config.toml
d_mlp = 512
bias = "all"
init_std_up = 0.0442
lr = 0.00727
lr_mult_qkv = 0.4
seq_len = 256
Each number is 50 + 15 x the weight over its row's rms, rounded and kept within 0 to 99. Layers, rows and columns count from 0. The size before them is the row's rms in percent of the matrix's.

# down: layer 5 MLP down (transposed), 512x128, rms 0.184, rows 74-100, columns 0-127
# up: layer 5 MLP up, 512x128, rms 0.181, rows 75-101, columns 0-127
down74 108:60 27 50 50 45 38 34 34 60 39 47 54 71 31 50 68 64 67 21 53 33 38 68 61 48 55 45 35 32 41 76 43 22 55 67 56 51 66 74 45 57 55 48 64 46 44 43 25 74 23 53 14 72 40 43 51 67 59 56 54 55 47 49 71 61 33 26 12 49 31 39 62 48 59 52 40 58 41 82 58 47 34 64 52 70 41 48 56 55 79 67 49 37 40 51 45 44 43 54 86 63 56 46 76 20 54 19 54 43 28 38 60 43 51 31 52 66 37 19 47 49 69 72 52 27 58 48 30
up75 096:54 43 78 53 46 70 35 60 25 34 63 69 37 36 49 44 62 30 35 27 61 38 63 44 65 52 24 42 48 63 71 55 59 46 23 45 59 81 51 57 71 57 41 91 56 35 38 65 57 66 22 55 64 40 59 42 25 51 33 10 39 53 31 79 48 66 18 24 30 42 50 51 55 35 52 45 54 45 55 42 44 52 52 54 75 24 42 68 38 63 44 72 42 16 52 34 58 52 33 44 60 72 46 49 44 57 51 46 57 43 29 27 57 62 54 29 46 35 56 20 59 60 37 46 56 57 68 35
down75 081:35 41 44 50 56 52 47 31 74 57 71 74 29 48 34 42 55 62 60 45 52 28 76 23 36 30 69 41 73 48 53 54 38 53 36 54 45 18 38 71 56 75 48 49 58 37 59 62 56 75 70 55 36 56 50 36 59 65 11 31 51 28 77 39 70 65 65 61 52 53 23 39 49 43 46 32 67 52 63 67 60 49 41 50 49 66 62 54 72 20 51 46 31 74 37 71 66 48 74 60 49 51 44 63 25 55 29 49 18 57 58 17 35 32 63 58 33 52 33 59 74 38 49 47 37 33 56 48
up76 099:32 49 45 51 39 38 64 55 74 46 65 80 55 52 28 31 46 53 46 38 77 51 70 74 51 24 44 53 51 50 66 33 31 41 33 59 73 56 35 62 47 48 62 50 27 67 69 23 28 17 45 22 45 36 53 82 58 35 51 52 34 30 60 60 58 54 39 57 39 52 41 33 68 50 51 59 51 68 51 26 69 67 44 23 69 50 41 33 53 83 63 60 67 37 65 24 61 59 52 59 20 89 63 45 48 52 36 68 20 48 53 46 56 50 46 59 47 37 43 34 60 37 41 35 56 75 41 29
down76 096:48 58 25 28 57 43 26 45 60 33 52 68 56 16 73 57 38 65 38 56 24 43 71 70 34 59 68 86 69 76 42 50 73 38 49 48 41 47 83 50 36 38 52 59 67 36 61 66 50 36 67 64 67 72 54 40 59 46 69 30 65 35 70 30 54 67 28 72 61 43 36 55 37 75 64 45 57 42 57 42 48 37 48 50 64 62 60 60 47 28 52 31 44 29 53 36 33 48 31 46 43 57 36 44 42 25 47 43 51 22 56 48 64 13 63 57 43 44 30 36 60 61 83 68 59 55 42 31
up77 099:19 65 57 46 44 60 09 23 46 47 52 62 49 66 23 65 55 51 23 58 94 59 49 68 48 62 60 54 51 69 28 48 52 51 01 65 27 58 36 82 45 47 63 41 46 58 50 54 84 58 38 56 37 33 39 19 38 75 56 69 47 34 54 71 74 37 47 38 49 33 28 47 46 47 57 42 48 36 64 58 58 52 31 58 73 28 34 22 36 68 47 42 60 61 61 60 59 52 59 35 31 62 28 54 54 53 53 31 48 59 36 66 53 54 32 39 49 32 47 49 42 48 69 57 35 45 55 44
down77 091:65 66 50 55 48 52 41 47 57 63 64 47 63 66 31 76 59 48 54 53 48 38 53 58 46 54 48 62 37 40 75 39 62 18 32 44 34 63 42 52 30 25 54 40 62 46 47 28 34 38 61 49 20 28 49 39 53 51 50 41 67 59 64 49 20 42 35 38 46 44 24 24 37 52 56 64 33 65 79 39 75 34 80 64 39 35 42 39 68 64 49 53 48 25 56 39 70 35 79 28 51 51 28 62 72 62 21 32 50 34 46 26 69 75 37 76 33 35 52 81 67 64 55 50 50 44 44 76
up78 105:31 38 47 46 56 72 42 52 47 58 45 54 33 38 35 42 49 48 69 72 38 33 37 28 61 25 56 66 49 73 55 45 65 15 46 44 51 23 71 65 51 59 39 46 70 37 44 80 51 59 57 43 52 63 55 50 50 69 59 56 62 39 37 29 29 57 58 55 70 58 42 49 14 08 57 54 58 59 28 42 46 49 30 47 51 67 60 31 33 55 43 36 42 57 60 83 51 77 57 39 54 54 56 05 56 39 54 26 51 62 35 41 58 40 59 70 29 62 37 45 33 69 34 65 21 42 65 83
down78 107:38 39 62 60 51 33 42 66 35 28 44 41 36 36 74 72 58 63 67 51 53 18 68 45 39 69 50 41 34 62 65 38 60 41 26 30 38 63 21 83 39 38 44 76 59 67 46 17 36 56 43 31 38 46 44 62 44 80 50 52 58 34 53 68 69 51 47 57 78 50 46 65 60 47 48 56 70 69 39 31 66 85 29 45 25 42 50 29 55 75 48 52 54 18 55 54 45 51 73 49 50 73 50 25 61 71 67 51 43 44 62 62 34 64 60 59 41 23 43 56 60 55 55 83 53 47 61 65
up79 107:51 59 32 32 71 65 35 32 57 52 69 79 69 66 44 78 54 30 77 51 46 68 10 62 69 40 50 41 65 40 50 21 45 47 56 56 48 59 21 54 38 26 66 61 71 31 66 57 62 37 38 62 54 30 48 12 55 50 41 56 49 51 33 65 27 42 33 84 45 50 52 13 39 49 53 52 29 78 40 29 50 36 44 46 51 68 25 37 33 53 48 75 57 52 38 44 51 72 60 54 48 42 28 69 45 65 49 59 47 43 51 52 59 58 53 30 48 39 36 65 54 43 59 39 15 56 42 32
down79 097:60 37 44 48 59 47 57 42 40 43 25 81 47 48 30 24 58 38 64 39 75 82 37 88 73 64 56 58 59 49 43 41 53 86 53 66 64 21 54 52 51 30 60 34 74 43 48 36 51 63 31 59 49 41 37 30 46 73 37 52 71 68 47 49 62 51 54 71 83 51 35 60 43 36 55 44 50 42 55 52 48 32 38 44 38 54 31 57 34 37 61 59 41 57 65 26 34 50 31 42 40 14 57 23 26 75 51 66 67 65 34 79 60 83 66 65 47 39 57 43 39 45 53 35 49 46 33 42
up80 098:50 34 58 57 25 25 79 41 65 70 45 44 49 28 40 55 49 50 56 50 45 49 36 74 56 44 54 28 76 57 63 48 47 54 50 56 73 43 52 68 38 33 38 56 49 29 45 70 72 31 30 58 56 74 64 56 71 44 53 27 32 27 30 53 85 56 53 46 84 35 77 37 37 70 57 47 50 33 20 79 48 61 52 69 62 31 30 47 53 54 67 66 56 53 42 45 37 48 44 58 31 59 24 46 37 38 83 33 53 45 75 20 51 43 52 76 34 38 67 57 46 60 33 48 39 57 59 26
down80 107:54 42 23 41 81 55 33 24 43 45 32 49 43 59 43 48 29 31 44 40 63 59 65 63 48 47 35 66 51 38 73 44 71 52 58 41 21 42 15 39 67 59 63 42 63 58 74 26 47 53 45 40 11 50 46 55 37 41 58 44 63 94 44 69 32 36 45 67 74 56 58 69 64 42 37 42 46 34 77 42 35 60 46 14 27 36 27 43 41 40 59 33 62 62 48 37 64 51 49 30 57 70 55 60 75 52 61 79 39 43 41 43 51 52 36 30 48 49 68 64 52 62 33 39 59 50 83 49
up81 101:61 62 69 33 45 27 69 44 34 50 47 47 48 52 60 29 47 63 66 45 54 52 65 57 50 45 78 40 61 65 49 51 42 70 32 51 46 58 78 75 38 47 40 38 09 45 51 30 82 53 44 69 57 48 55 74 48 49 53 72 76 55 52 79 75 59 70 48 24 43 40 44 34 39 46 78 58 59 47 30 52 44 86 46 42 45 44 41 67 61 68 83 73 51 28 45 46 58 62 50 50 41 58 80 47 59 22 52 44 49 37 58 48 36 40 75 36 50 86 51 51 25 49 84 66 66 45 38
down81 106:55 44 56 38 72 63 41 58 46 52 56 30 35 34 68 60 55 38 37 23 30 72 19 61 38 57 51 34 23 53 36 33 53 48 27 63 57 36 73 38 37 34 69 40 46 75 54 55 67 40 31 33 48 27 46 68 30 99 60 44 45 72 45 55 37 33 66 36 55 51 25 52 55 26 51 34 51 41 56 52 56 50 40 50 32 63 49 73 62 59 63 60 34 44 73 63 53 46 67 20 30 65 65 51 64 61 69 50 42 73 47 52 52 74 53 51 52 86 43 46 50 44 14 32 59 34 61 53
up82 104:59 24 43 35 36 40 55 54 42 51 60 65 40 36 54 62 40 52 68 79 31 52 53 45 43 32 34 78 49 10 55 31 53 34 55 56 57 27 50 41 60 67 62 55 33 75 61 35 44 26 75 51 60 57 62 45 34 50 52 73 32 54 54 28 56 72 44 29 55 49 30 52 64 70 32 50 53 48 35 95 74 65 47 56 61 49 35 73 54 33 76 20 42 52 53 29 54 72 48 65 58 56 57 69 45 84 41 62 35 42 70 42 42 63 53 46 67 57 41 51 44 45 76 34 21 33 51 76
down82 109:23 36 55 53 75 42 46 55 38 57 38 33 66 34 57 47 31 50 57 39 40 56 69 55 60 42 35 55 25 55 33 56 52 62 56 54 21 23 62 57 75 49 64 35 42 51 74 74 58 22 38 38 71 58 37 34 54 39 57 39 52 53 31 52 62 61 79 39 66 30 56 34 43 58 43 72 76 61 60 52 39 37 27 61 48 32 53 29 73 63 37 75 62 55 36 67 59 61 68 69 63 50 32 45 62 44 72 56 49 76 67 55 82 35 42 21 42 49 34 84 51 81 40 40 31 69 54 40
up83 096:59 45 77 79 38 57 74 35 31 54 22 41 53 14 63 32 10 61 76 69 45 53 32 61 35 49 64 48 47 55 35 48 55 41 47 29 74 34 67 58 55 56 40 47 31 38 71 43 29 50 46 52 26 58 58 53 40 64 46 55 37 62 33 38 44 44 54 66 41 60 68 24 61 37 69 58 37 66 69 55 35 81 67 25 51 65 43 70 62 45 59 63 62 75 35 48 51 48 35 47 51 47 62 49 51 50 58 39 41 54 65 18 56 50 37 47 67 74 78 71 58 54 37 37 56 39 32 09
down83 097:60 50 44 56 34 51 65 50 47 64 64 26 53 40 62 41 67 55 22 64 15 38 47 60 48 33 61 42 29 73 53 39 20 34 45 58 22 53 46 27 41 61 48 62 52 43 31 51 21 50 46 30 33 51 36 68 52 55 36 66 41 18 66 46 35 26 38 45 52 64 27 31 42 82 75 50 43 56 85 44 45 23 55 77 28 41 53 43 38 25 31 55 66 17 50 66 54 61 32 45 40 30 53 53 44 55 25 29 50 67 80 56 58 42 61 51 41 32 40 59 61 71 46 43 45 54 41 37
up84 095:41 64 18 37 41 54 56 63 25 70 58 65 62 41 31 50 59 35 50 77 42 41 56 34 32 69 57 79 53 55 70 23 44 26 45 25 26 79 44 49 47 75 47 35 76 36 59 45 56 61 19 52 53 45 62 80 46 80 66 35 26 45 72 30 42 80 47 47 44 33 46 54 46 50 54 68 80 55 54 58 69 32 42 47 67 58 54 61 58 45 41 42 34 53 61 40 54 49 35 48 58 40 34 43 42 68 29 53 25 47 18 54 66 64 65 62 33 52 38 60 64 49 25 70 46 68 46 69
down84 109:68 40 70 80 67 58 51 57 40 60 63 29 27 29 46 36 34 41 64 22 90 04 37 82 25 45 31 41 35 60 56 42 47 60 68 51 32 53 28 52 60 33 45 60 42 48 77 76 54 47 56 43 61 63 68 63 53 63 41 39 59 62 39 49 53 71 23 27 62 60 45 40 55 53 39 49 61 45 40 45 51 65 54 51 57 39 19 56 57 60 27 44 72 36 75 75 45 40 40 45 50 71 35 59 50 45 68 46 38 48 36 58 54 41 40 35 40 64 60 96 47 53 48 50 34 32 63 52
up85 102:55 77 70 63 50 29 46 39 46 44 84 34 44 22 32 68 44 51 34 65 61 06 65 66 54 46 60 43 17 74 56 63 27 46 58 83 55 64 29 38 54 53 34 63 62 42 59 55 45 54 34 28 48 50 57 62 50 61 36 55 51 76 77 58 49 53 44 55 36 50 76 36 49 61 61 47 71 58 61 59 40 55 73 35 60 33 36 46 58 46 52 60 63 42 59 49 64 59 25 43 51 41 27 38 69 50 30 50 61 34 50 40 55 46 50 56 29 26 36 68 81 34 64 88 37 40 63 22
down85 099:44 49 64 63 46 44 19 58 40 63 43 50 37 28 64 65 43 58 57 54 53 63 55 40 26 37 52 57 57 60 41 48 14 41 40 47 65 45 36 29 34 24 44 55 45 47 28 46 62 36 37 35 95 41 77 17 51 61 44 55 37 87 59 54 62 53 35 46 34 34 44 59 10 51 72 59 54 72 53 38 50 34 52 65 42 40 50 43 41 25 43 43 62 44 51 51 59 31 72 16 62 27 24 69 54 63 61 51 81 59 42 48 41 58 66 67 51 38 45 50 53 58 80 82 43 51 70 46
up86 095:59 57 63 35 58 50 61 35 72 50 53 29 39 29 36 45 71 93 65 51 66 42 50 43 47 62 47 65 83 72 84 58 31 28 08 47 82 46 61 37 42 42 40 56 63 54 49 54 65 52 66 44 45 61 59 41 59 45 37 39 34 56 39 64 40 51 61 26 66 60 59 61 45 35 28 44 42 81 47 25 56 63 23 73 54 50 47 43 30 92 53 53 73 60 63 36 67 58 40 53 46 53 30 51 42 39 45 37 60 31 53 40 13 46 57 55 42 60 34 34 73 37 55 53 30 35 43 54
down86 104:38 66 48 70 55 77 52 63 50 52 63 34 38 34 42 58 64 42 43 66 51 53 44 64 28 29 58 71 53 43 41 15 34 30 43 55 36 56 58 42 34 28 47 56 15 50 59 65 56 51 73 42 70 53 70 48 16 71 60 65 41 58 44 45 36 61 33 65 72 24 78 56 53 93 47 74 65 83 79 42 47 67 46 59 43 41 47 52 39 50 52 56 72 59 34 17 44 53 32 28 56 62 37 32 79 14 42 74 53 49 50 45 57 48 40 45 51 30 39 55 38 40 45 48 41 47 46 44
up87 097:84 27 52 28 40 51 31 42 43 61 43 67 52 55 37 56 18 61 46 76 62 55 58 39 48 69 41 56 29 72 61 32 32 43 51 51 34 67 48 67 63 55 71 39 40 65 61 17 48 38 38 36 44 53 18 27 69 54 47 41 29 24 64 38 59 53 62 31 43 68 32 55 64 50 55 20 43 67 57 47 55 65 49 27 45 55 49 28 82 62 52 71 42 58 29 40 95 34 38 47 57 34 47 18 45 55 54 47 60 40 61 39 52 66 44 69 72 76 58 50 43 69 65 62 57 66 50 41
down87 100:65 71 49 55 17 56 59 51 55 68 39 57 43 25 39 49 54 45 52 51 48 66 35 73 75 38 46 30 53 37 52 29 51 12 44 39 37 42 50 53 40 71 78 43 56 42 48 46 66 46 67 77 37 43 33 17 49 19 90 50 61 61 24 52 61 46 52 61 18 70 59 28 62 63 36 31 69 75 60 32 53 90 29 31 59 54 27 42 43 59 39 54 52 43 60 63 29 55 35 51 39 53 38 55 39 35 58 44 64 52 31 42 72 24 59 61 35 48 33 55 58 50 46 54 48 73 40 51
up88 102:56 45 50 24 65 59 43 45 44 31 33 37 37 50 21 42 79 44 61 35 63 41 54 55 58 44 50 61 54 29 40 44 49 57 29 61 68 47 39 27 42 55 70 76 33 39 48 46 37 37 41 47 42 20 86 55 68 21 59 58 31 31 44 47 63 41 59 49 38 54 43 55 60 46 48 51 49 54 59 21 73 46 52 26 62 70 63 62 58 86 59 83 51 40 55 29 37 49 36 57 36 58 39 49 61 67 83 73 63 40 41 52 40 14 41 57 58 45 77 23 45 39 40 71 63 73 52 84
down88 090:58 39 60 48 52 36 41 21 66 42 38 60 56 31 25 32 70 52 47 44 53 48 45 37 30 51 40 28 50 30 41 68 72 23 48 33 47 67 39 32 47 51 30 65 61 69 48 77 31 54 44 43 58 64 50 44 42 54 61 68 51 45 58 61 35 48 54 63 79 77 51 34 54 93 36 53 15 24 30 44 56 40 39 80 42 63 65 78 65 67 73 45 72 58 57 67 57 37 26 36 77 57 51 44 66 59 53 53 74 56 48 53 46 52 58 54 41 38 41 40 32 01 39 50 53 60 60 52
up89 095:59 36 60 48 13 63 24 47 63 69 61 54 39 27 17 64 16 52 40 79 36 25 60 81 45 35 83 38 61 50 66 55 86 58 71 68 14 43 73 45 37 62 65 43 26 64 59 68 39 63 49 54 44 39 52 63 58 40 46 43 60 42 36 49 87 45 45 61 43 44 45 30 54 61 40 47 72 74 64 52 51 55 59 62 52 64 35 56 53 28 45 36 60 35 61 46 43 45 32 57 52 27 69 68 68 69 53 52 43 70 46 44 60 56 68 37 61 55 53 61 52 50 39 76 48 38 52 23
down89 098:46 54 55 68 40 30 65 47 56 69 58 51 61 35 45 60 64 47 32 41 46 55 40 38 75 72 50 46 75 49 29 56 70 55 31 44 69 47 39 70 56 23 58 36 42 69 43 45 29 77 41 21 25 64 42 35 68 35 47 33 34 74 34 69 53 44 63 40 42 41 72 46 44 69 40 82 89 36 66 70 38 67 46 53 62 49 68 50 47 71 26 43 35 63 55 47 74 45 85 62 66 49 60 37 37 55 39 54 50 67 80 63 47 40 58 15 39 32 48 46 52 49 57 50 36 40 37 82
up90 105:36 67 12 47 43 29 57 67 53 61 61 47 46 56 17 52 48 19 45 17 51 37 40 42 52 38 55 48 44 48 34 70 44 68 56 68 54 50 27 57 71 52 42 64 39 65 66 57 53 55 50 18 41 88 41 31 68 63 34 57 31 65 59 59 34 58 49 20 62 51 58 49 53 26 43 64 36 54 36 45 33 43 65 25 55 58 60 76 74 63 41 34 60 55 70 42 52 66 59 74 78 38 27 65 46 64 81 50 53 56 47 38 20 73 61 35 57 47 57 62 50 45 38 69 49 38 38 22
down90 118:58 33 69 43 55 49 28 69 20 56 60 61 42 40 44 54 53 59 33 49 48 25 64 48 73 52 26 15 50 66 51 40 62 43 58 37 56 65 56 67 81 65 38 67 18 66 68 79 38 44 64 46 08 34 56 39 62 00 60 33 37 55 55 53 59 48 34 73 59 45 45 50 22 43 30 46 74 38 57 43 46 38 41 36 55 54 56 45 30 26 48 64 43 60 52 53 39 52 35 64 67 40 60 46 38 30 28 29 36 68 51 66 60 67 40 56 64 58 47 62 47 70 54 41 61 33 67 26
up91 099:54 57 39 32 63 41 27 47 37 35 29 64 33 43 47 47 77 38 70 53 65 26 39 57 43 40 82 40 69 38 59 20 60 60 57 23 44 47 60 32 79 66 75 82 30 48 62 33 52 48 58 62 48 16 87 70 52 41 45 75 22 41 56 45 72 66 57 60 49 32 36 66 64 44 41 60 56 30 30 54 49 74 81 55 55 64 56 38 60 46 42 66 52 49 75 50 47 58 48 35 53 65 62 55 62 50 42 58 39 65 44 36 37 44 29 48 36 45 47 39 09 62 45 29 55 52 37 34
down91 102:66 67 38 33 43 25 53 34 75 74 14 65 59 55 24 88 62 52 66 44 49 53 35 78 52 28 58 65 52 31 63 29 50 74 43 12 15 41 50 59 24 50 57 57 40 50 22 46 64 63 50 52 62 45 52 78 42 58 49 50 55 65 36 52 65 24 54 65 40 50 12 45 41 33 43 71 42 43 40 39 55 58 42 56 24 60 54 58 35 54 18 67 62 56 49 60 53 54 52 45 61 45 78 60 27 60 44 60 53 53 41 58 61 22 46 34 57 66 50 39 36 61 31 54 55 72 46 59
up92 102:65 75 82 46 55 64 47 44 31 51 43 53 38 38 30 50 53 59 67 26 52 43 46 43 55 42 50 60 11 67 62 54 48 44 28 57 58 66 61 33 36 40 50 57 44 23 71 37 39 41 58 16 51 33 99 63 55 52 53 56 36 56 27 38 46 41 42 01 56 49 51 60 44 67 52 45 50 85 54 52 57 57 31 30 52 42 41 59 55 47 52 66 73 27 37 42 79 42 51 24 58 48 28 44 49 37 67 52 73 72 62 63 25 32 45 66 63 65 59 54 38 55 41 57 48 64 33 56
down92 096:36 68 48 47 74 51 52 77 27 52 78 64 40 62 48 48 52 60 85 44 44 46 55 52 46 52 65 74 60 44 37 48 76 37 36 46 42 22 36 43 24 52 51 41 62 31 49 29 64 56 68 47 29 45 34 75 43 57 34 38 68 54 53 71 70 68 66 26 64 72 81 64 46 67 26 65 53 79 77 40 48 75 46 61 46 43 76 67 43 34 66 14 51 49 48 51 53 48 45 44 37 26 56 40 50 88 50 57 50 23 42 58 63 61 36 30 68 68 60 67 58 48 66 44 57 53 52 63
up93 097:35 48 46 38 38 40 55 38 65 38 35 62 41 46 64 30 43 53 71 41 27 42 46 68 37 69 30 50 71 91 37 47 33 52 51 36 70 45 49 66 27 82 49 62 50 38 47 28 45 68 51 61 52 59 19 36 36 50 53 75 66 54 35 56 62 70 52 56 54 47 47 31 47 32 37 54 45 47 26 28 53 44 54 59 63 52 16 56 47 66 34 36 22 21 63 77 47 51 26 59 31 28 17 49 64 63 41 61 65 34 48 60 71 40 59 38 46 38 23 60 28 40 53 43 11 51 46 32
down93 091:59 66 54 47 57 73 54 67 44 49 46 34 53 57 66 64 42 73 41 63 78 66 41 49 64 48 47 52 56 69 75 49 56 67 57 55 49 59 66 28 51 36 38 56 43 54 47 82 37 55 44 64 52 46 15 60 58 41 38 29 42 37 51 33 48 79 29 58 62 61 72 63 85 46 80 69 62 67 45 57 63 53 59 64 34 40 45 56 49 38 75 35 69 73 41 46 82 71 74 54 55 42 56 52 69 47 65 53 63 13 44 42 25 28 44 86 47 55 76 56 58 41 39 44 61 89 51 65
up94 095:71 55 50 52 20 62 45 16 29 45 41 54 27 60 73 56 73 39 59 69 36 68 40 58 48 53 36 25 50 67 50 56 46 58 47 42 47 30 25 54 69 51 58 39 30 38 77 57 76 48 77 44 43 73 22 37 52 62 36 47 42 44 39 51 39 85 51 38 76 65 56 37 50 57 38 57 39 56 55 47 45 66 73 69 38 45 46 49 61 31 66 42 50 62 43 30 60 37 66 37 76 57 60 66 51 73 65 63 34 25 34 32 30 61 39 91 82 55 45 36 32 43 59 70 62 56 52 64
down94 095:51 50 34 41 56 53 58 56 43 35 47 46 10 89 46 44 38 61 54 45 60 35 47 57 43 84 68 57 59 42 71 43 51 58 58 57 65 69 41 49 42 33 43 28 79 50 46 69 47 31 67 36 41 36 48 34 24 51 30 66 57 55 19 83 43 42 55 46 61 41 15 48 60 67 56 23 23 45 11 24 39 59 61 37 42 75 57 43 60 42 43 51 44 53 39 61 82 60 40 37 21 34 34 46 79 47 61 57 51 45 30 74 54 29 54 31 49 62 45 51 51 56 54 32 49 50 59 70
up95 102:41 56 74 51 82 73 42 28 86 56 43 46 33 59 60 52 40 24 32 38 47 62 16 39 63 72 58 40 42 17 41 36 29 51 50 58 57 46 53 42 60 43 61 58 53 65 42 88 29 43 58 22 59 55 53 50 62 18 33 51 54 55 55 67 55 47 59 35 25 75 38 32 52 48 31 62 49 53 63 35 46 51 64 42 38 52 43 62 42 27 69 62 45 22 46 24 52 75 37 41 66 36 45 50 56 45 72 45 45 71 36 64 69 79 38 40 43 42 36 62 42 73 47 47 61 79 51 23
down95 099:53 23 43 38 30 56 43 21 63 38 46 62 82 52 48 51 30 56 55 63 51 49 31 20 36 53 49 39 55 43 44 34 46 50 53 09 39 46 25 46 43 40 57 48 67 51 58 29 81 53 42 55 32 47 38 37 28 49 57 44 50 49 43 52 57 50 53 54 54 31 58 83 34 31 63 40 32 21 34 24 18 70 41 43 48 45 46 70 38 38 67 29 40 35 60 47 58 32 55 43 47 40 72 56 45 46 88 63 22 31 33 26 38 53 51 72 37 60 68 49 47 24 56 37 61 29 14 46
up96 101:29 83 45 44 33 46 41 43 72 61 47 35 51 65 56 37 50 48 66 33 39 41 62 53 42 48 55 35 51 65 53 24 75 18 40 25 63 78 30 56 51 41 31 34 36 18 64 49 40 46 61 58 39 56 50 49 67 37 22 65 83 65 51 36 60 59 40 55 51 54 37 31 45 74 67 54 50 78 65 43 48 82 27 56 44 34 45 32 46 33 39 42 56 47 49 40 27 65 49 44 53 61 30 40 64 75 83 59 33 64 32 49 36 71 34 43 63 44 32 77 31 25 54 43 34 38 51 32
down96 105:52 44 54 52 52 38 52 22 47 15 53 64 41 46 46 54 98 31 48 46 53 34 42 40 62 68 52 69 61 55 65 52 48 31 58 50 57 37 44 73 85 46 63 37 77 37 45 59 69 60 38 50 62 36 28 81 30 72 41 68 49 42 36 28 45 68 61 67 43 59 59 63 60 61 47 27 32 39 50 34 22 25 37 67 48 27 52 55 52 21 20 65 51 38 83 40 60 60 31 35 66 46 46 59 40 47 66 55 40 44 50 82 59 59 69 50 42 73 56 33 64 44 42 28 52 68 37 51
up97 103:53 58 37 41 43 62 71 34 41 57 57 32 53 79 43 42 47 72 69 57 64 47 32 35 57 43 26 56 66 30 54 50 63 44 72 38 54 56 47 22 39 58 64 50 38 46 81 69 29 46 47 38 66 69 46 65 43 64 35 24 30 58 63 55 66 42 54 32 34 50 38 33 53 51 52 69 39 49 27 50 36 66 40 55 30 56 51 45 62 08 48 33 46 69 52 45 50 51 64 56 64 89 22 58 61 37 00 46 61 58 71 71 61 57 35 57 56 41 36 68 47 78 31 36 21 47 56 57
down97 113:46 62 53 41 71 39 56 35 99 37 48 62 45 68 45 62 32 79 36 53 35 67 73 75 64 67 43 44 34 39 57 59 49 84 44 54 33 63 48 67 73 51 78 85 43 44 25 24 40 31 44 29 62 57 33 41 60 47 45 33 42 36 34 47 41 41 51 44 58 60 40 16 62 53 51 46 26 21 36 68 61 53 33 29 75 76 70 27 46 47 28 54 38 40 52 41 42 49 56 49 57 55 49 53 55 43 53 46 61 64 17 66 52 44 49 50 43 66 47 51 35 45 48 44 47 57 54 22
up98 099:42 48 46 77 53 55 50 54 50 43 77 30 53 35 73 70 23 46 68 50 56 41 52 53 54 59 51 54 45 39 30 26 57 20 53 48 44 27 65 69 57 45 70 77 30 35 69 24 56 19 68 36 53 29 58 49 48 47 31 66 44 25 60 46 63 59 50 53 61 60 10 50 64 54 77 42 57 76 63 60 39 49 37 41 32 44 36 40 57 35 70 61 46 87 55 58 51 68 57 74 69 24 46 56 54 58 35 80 61 65 45 47 49 32 64 63 42 69 25 47 73 60 69 35 41 52 44 77
down98 093:57 34 43 54 70 52 65 77 61 53 25 54 59 58 21 45 60 36 45 69 41 37 58 34 54 51 63 39 32 59 46 50 57 84 66 86 32 36 61 65 69 75 78 67 53 90 43 32 47 79 54 47 47 55 32 56 58 66 32 60 50 62 39 51 79 39 38 47 59 49 76 33 65 39 55 44 67 27 59 51 59 32 39 52 55 42 55 57 56 67 31 56 51 35 61 43 48 41 41 61 47 34 40 45 66 57 46 51 63 86 58 78 45 43 31 36 63 34 56 53 34 71 63 20 58 16 46 26
up99 096:34 50 50 51 26 68 30 47 51 56 71 45 85 49 34 66 69 28 36 69 60 29 27 62 44 59 48 68 48 37 67 35 52 57 52 36 48 40 54 54 43 64 31 69 39 45 42 59 62 67 50 16 31 52 53 78 46 40 64 63 19 58 49 67 31 49 64 49 58 64 70 42 35 43 83 56 41 62 62 40 74 34 70 39 60 58 42 46 28 86 41 42 38 74 43 16 58 32 73 38 28 44 51 74 30 61 50 26 56 65 41 63 55 27 42 56 56 47 36 58 53 59 61 39 31 32 33 30
down99 097:47 73 42 55 43 42 53 86 67 56 55 57 18 38 68 57 56 19 73 47 51 52 44 75 28 43 41 31 38 61 26 68 29 75 48 38 50 80 81 44 52 60 29 31 55 28 76 32 48 64 42 56 70 69 40 53 30 52 49 39 73 58 59 59 34 45 55 43 36 47 80 54 68 46 47 25 69 38 47 67 43 37 51 29 48 63 42 62 34 47 45 48 32 57 63 46 43 33 49 56 34 70 49 63 39 59 58 31 72 69 30 26 48 46 54 36 52 31 81 80 40 61 66 33 67 47 41 45
up100 102:61 57 55 49 65 57 68 33 57 56 17 21 51 41 65 38 44 71 58 53 66 54 39 45 35 53 14 33 28 50 49 42 52 53 67 59 52 45 47 64 56 37 49 19 18 55 61 52 55 57 34 38 41 31 65 62 76 45 43 60 37 70 50 41 48 49 60 86 60 32 42 28 37 47 52 55 76 28 33 75 79 42 64 36 35 42 62 69 49 70 47 42 51 47 83 39 79 67 58 48 78 50 50 36 56 60 46 37 51 53 37 24 39 54 45 55 72 75 52 80 46 80 60 48 62 61 76 34
down100 112:65 59 28 23 57 36 70 34 62 47 51 38 64 39 62 53 60 73 41 37 34 46 84 73 75 69 50 32 51 53 29 58 70 33 46 31 71 34 65 53 72 69 48 37 36 49 48 56 50 61 72 49 17 58 61 53 64 58 59 38 36 53 62 37 63 42 40 43 37 43 60 17 49 73 38 39 49 42 47 47 63 71 35 28 74 80 57 30 54 53 54 56 51 49 24 73 29 49 58 41 35 68 41 32 65 29 28 46 54 63 42 78 34 50 67 85 65 43 33 65 38 55 61 42 73 56 56 31
up101 097:46 50 51 41 60 53 77 70 30 54 62 75 36 51 54 49 37 45 41 69 43 76 64 59 62 46 38 32 57 66 50 35 67 52 35 49 62 38 62 66 41 74 55 48 41 40 44 60 34 83 49 45 46 52 32 29 66 29 28 36 39 52 34 54 65 70 55 50 64 36 36 48 68 44 28 60 55 43 35 29 33 55 64 65 38 23 72 67 43 19 45 21 38 49 40 60 54 41 85 48 48 64 47 74 23 36 44 71 50 74 62 61 60 24 67 67 74 49 38 43 70 15 82 65 47 51 55 39